Weights of a small GPT-style language model, trained from scratch on English Wikipedia.
Architecture: no biases in attention or MLP, tied embeddings.
Training: 625M tokens, 4771 steps.
Each number is 50 + 15 x the weight over its row's rms, rounded and kept within 0 to 99. Layers, rows and columns count from 0. The size before them is the row's rms in percent of the matrix's.

# layer 3 attention output (transposed), 768x768, rms 0.0787, rows 520-523, columns 192-383
093:46 68 72 29 45 36 58 59 47 36 52 58 52 38 72 28 53 68 36 45 32 52 49 59 44 53 46 46 58 54 36 44 52 25 47 46 33 41 45 62 62 46 65 60 60 54 54 62 75 57 47 56 34 40 57 29 61 62 29 57 39 35 60 49 40 52 58 41 54 56 33 49 58 44 46 26 58 47 73 49 66 28 55 49 69 44 32 34 58 34 25 47 37 31 38 58 52 36 34 56 48 52 31 49 34 32 51 65 88 55 43 53 62 42 27 14 57 45 48 67 47 55 54 62 46 62 42 59 47 67 47 68 62 71 63 44 39 70 33 25 24 45 78 58 46 84 46 71 33 43 68 64 64 18 16 78 87 63 53 48 35 76 62 73 49 54 40 43 13 55 27 54 49 35 48 62 55 82 68 56 33 55 49 53 27 47 47 58 56 56 51 52
091:27 55 51 48 34 45 59 77 27 54 70 27 56 30 63 25 43 31 48 45 42 51 61 57 33 48 77 65 45 52 93 66 52 55 62 69 28 68 36 63 40 51 66 60 46 63 37 35 57 48 54 59 67 46 44 61 33 40 31 40 45 48 44 53 63 40 44 58 39 44 36 43 50 44 43 66 27 37 47 14 39 54 48 63 70 60 40 49 44 38 51 68 30 62 63 42 44 40 46 54 68 60 49 76 74 32 33 72 47 44 16 48 51 38 54 02 45 64 45 49 46 47 57 39 73 47 56 57 45 67 50 57 35 30 53 44 43 58 60 33 32 57 47 45 23 55 35 45 60 75 57 68 45 40 59 31 72 30 52 53 50 52 45 17 64 42 60 55 70 46 59 49 49 44 34 35 55 60 71 65 39 32 55 52 38 75 24 38 54 48 61 58
095:44 61 37 45 51 58 31 63 50 54 67 48 64 75 47 57 56 66 32 53 53 38 64 66 70 08 55 26 40 49 48 45 48 62 34 51 57 23 59 49 61 63 42 43 59 55 31 44 59 30 55 38 52 42 41 51 57 50 55 99 58 63 55 75 35 79 66 36 52 57 64 51 44 56 62 82 29 56 47 51 23 29 62 79 65 47 56 46 48 48 37 57 56 64 74 28 56 28 66 54 43 40 33 38 55 53 42 04 69 62 54 53 59 55 78 56 42 09 68 65 44 50 40 49 52 56 09 55 55 59 55 48 63 48 25 49 26 48 46 47 39 62 31 80 48 49 52 40 71 24 26 54 51 70 34 53 17 21 42 35 47 42 29 42 41 50 49 50 50 47 44 39 58 22 74 56 48 53 57 59 34 05 38 86 63 61 61 42 60 57 68 61
090:32 57 68 33 51 61 50 50 83 50 40 42 39 47 57 41 55 34 68 37 48 41 66 63 38 49 59 49 42 50 48 21 33 49 54 15 77 40 63 54 55 67 54 50 61 27 56 29 51 62 31 48 90 45 88 79 48 84 18 57 55 63 55 63 60 42 48 60 36 35 55 30 54 51 37 41 59 75 67 47 45 73 20 45 39 33 23 50 41 43 45 52 56 83 56 47 65 38 76 59 67 55 38 71 58 32 35 75 49 39 46 57 39 40 46 56 61 80 32 34 47 32 55 42 38 55 61 44 63 57 56 46 35 92 45 47 69 70 50 36 71 35 37 55 58 68 28 55 58 21 34 43 76 61 61 86 39 96 56 55 57 62 32 48 32 51 31 44 72 26 28 53 52 49 57 68 53 68 53 41 32 38 68 38 45 55 50 59 67 66 63 97
# layer 3 attention value, 768x768, rms 0.0853, rows 521-524, columns 192-383
093:70 32 48 43 58 42 59 69 56 67 43 38 67 16 27 47 54 49 70 66 73 36 32 35 38 43 73 31 50 39 44 42 37 62 69 43 44 48 71 67 17 47 40 35 53 43 60 33 42 01 57 75 37 67 46 51 57 51 78 46 32 70 48 43 38 45 48 58 51 56 51 60 45 51 71 43 70 53 36 50 43 72 25 69 39 31 56 87 51 45 51 58 60 52 32 32 44 65 25 41 30 39 42 34 79 55 32 55 43 64 52 57 40 55 50 55 37 66 60 70 68 50 43 67 49 35 20 24 35 55 68 62 41 41 54 44 39 71 53 25 55 44 47 74 67 78 65 76 33 48 42 59 57 48 52 61 28 70 75 30 58 53 63 86 38 32 77 46 42 94 34 22 47 80 47 54 71 46 44 34 35 63 71 59 81 55 49 50 36 65 29 48
100:46 66 70 40 62 61 37 73 44 59 47 44 61 62 54 31 46 28 53 83 47 54 51 35 34 57 35 66 62 80 49 66 51 48 43 59 44 85 33 56 55 59 29 76 71 58 63 50 41 53 74 31 33 75 41 33 64 69 60 22 33 27 61 77 53 66 16 69 34 47 42 25 59 23 47 40 69 43 66 51 30 39 41 38 52 48 47 71 41 68 41 53 63 51 43 77 66 55 53 35 60 49 47 68 46 32 77 54 41 42 57 34 39 39 30 59 58 53 59 59 66 37 32 56 45 47 69 30 64 26 45 32 38 34 62 35 47 39 55 49 36 80 46 39 49 82 60 40 50 67 66 70 59 46 24 49 67 68 57 77 59 58 50 45 43 73 59 65 49 35 28 17 34 61 33 53 68 66 45 42 47 57 25 60 29 41 48 53 51 50 36 47
092:42 36 49 66 45 38 61 46 48 40 46 54 49 54 43 84 68 66 52 60 72 80 65 39 66 57 58 71 61 39 36 59 48 25 52 78 69 32 43 45 32 54 55 66 39 45 44 50 70 25 33 56 27 71 16 23 44 40 30 40 37 50 23 08 21 43 49 65 32 54 34 58 51 43 63 85 62 43 45 25 69 39 43 62 70 54 45 66 52 57 51 65 50 46 56 69 40 58 27 74 51 53 65 27 57 45 79 41 47 60 40 57 43 39 77 44 57 35 61 62 15 54 19 27 49 46 27 60 49 40 47 77 40 46 36 45 47 43 49 28 34 60 71 36 23 58 52 24 29 28 49 47 57 48 57 13 56 20 50 32 48 69 36 37 33 55 41 57 49 33 69 50 67 67 42 48 61 45 44 55 40 36 51 41 91 34 30 39 18 59 39 22
096:43 61 46 42 55 44 35 51 33 28 37 72 30 61 54 25 50 29 38 51 58 29 44 38 12 55 55 37 36 47 28 53 33 47 42 68 66 65 48 46 61 45 32 69 40 47 57 59 49 38 33 46 40 64 53 61 40 52 60 27 40 65 50 66 59 46 58 59 35 45 39 26 31 41 60 45 59 44 35 55 50 31 30 58 25 74 35 70 63 51 53 30 73 36 63 54 66 46 42 28 58 37 53 26 57 49 46 48 52 42 34 40 20 31 44 31 79 44 35 55 51 53 52 53 69 46 69 51 39 21 60 34 44 25 52 48 67 14 31 43 63 27 67 23 41 85 45 51 63 58 60 54 24 43 41 59 39 85 32 53 72 77 55 54 88 53 36 40 34 50 64 57 31 63 72 40 77 65 45 51 66 52 49 61 46 03 47 33 35 31 66 57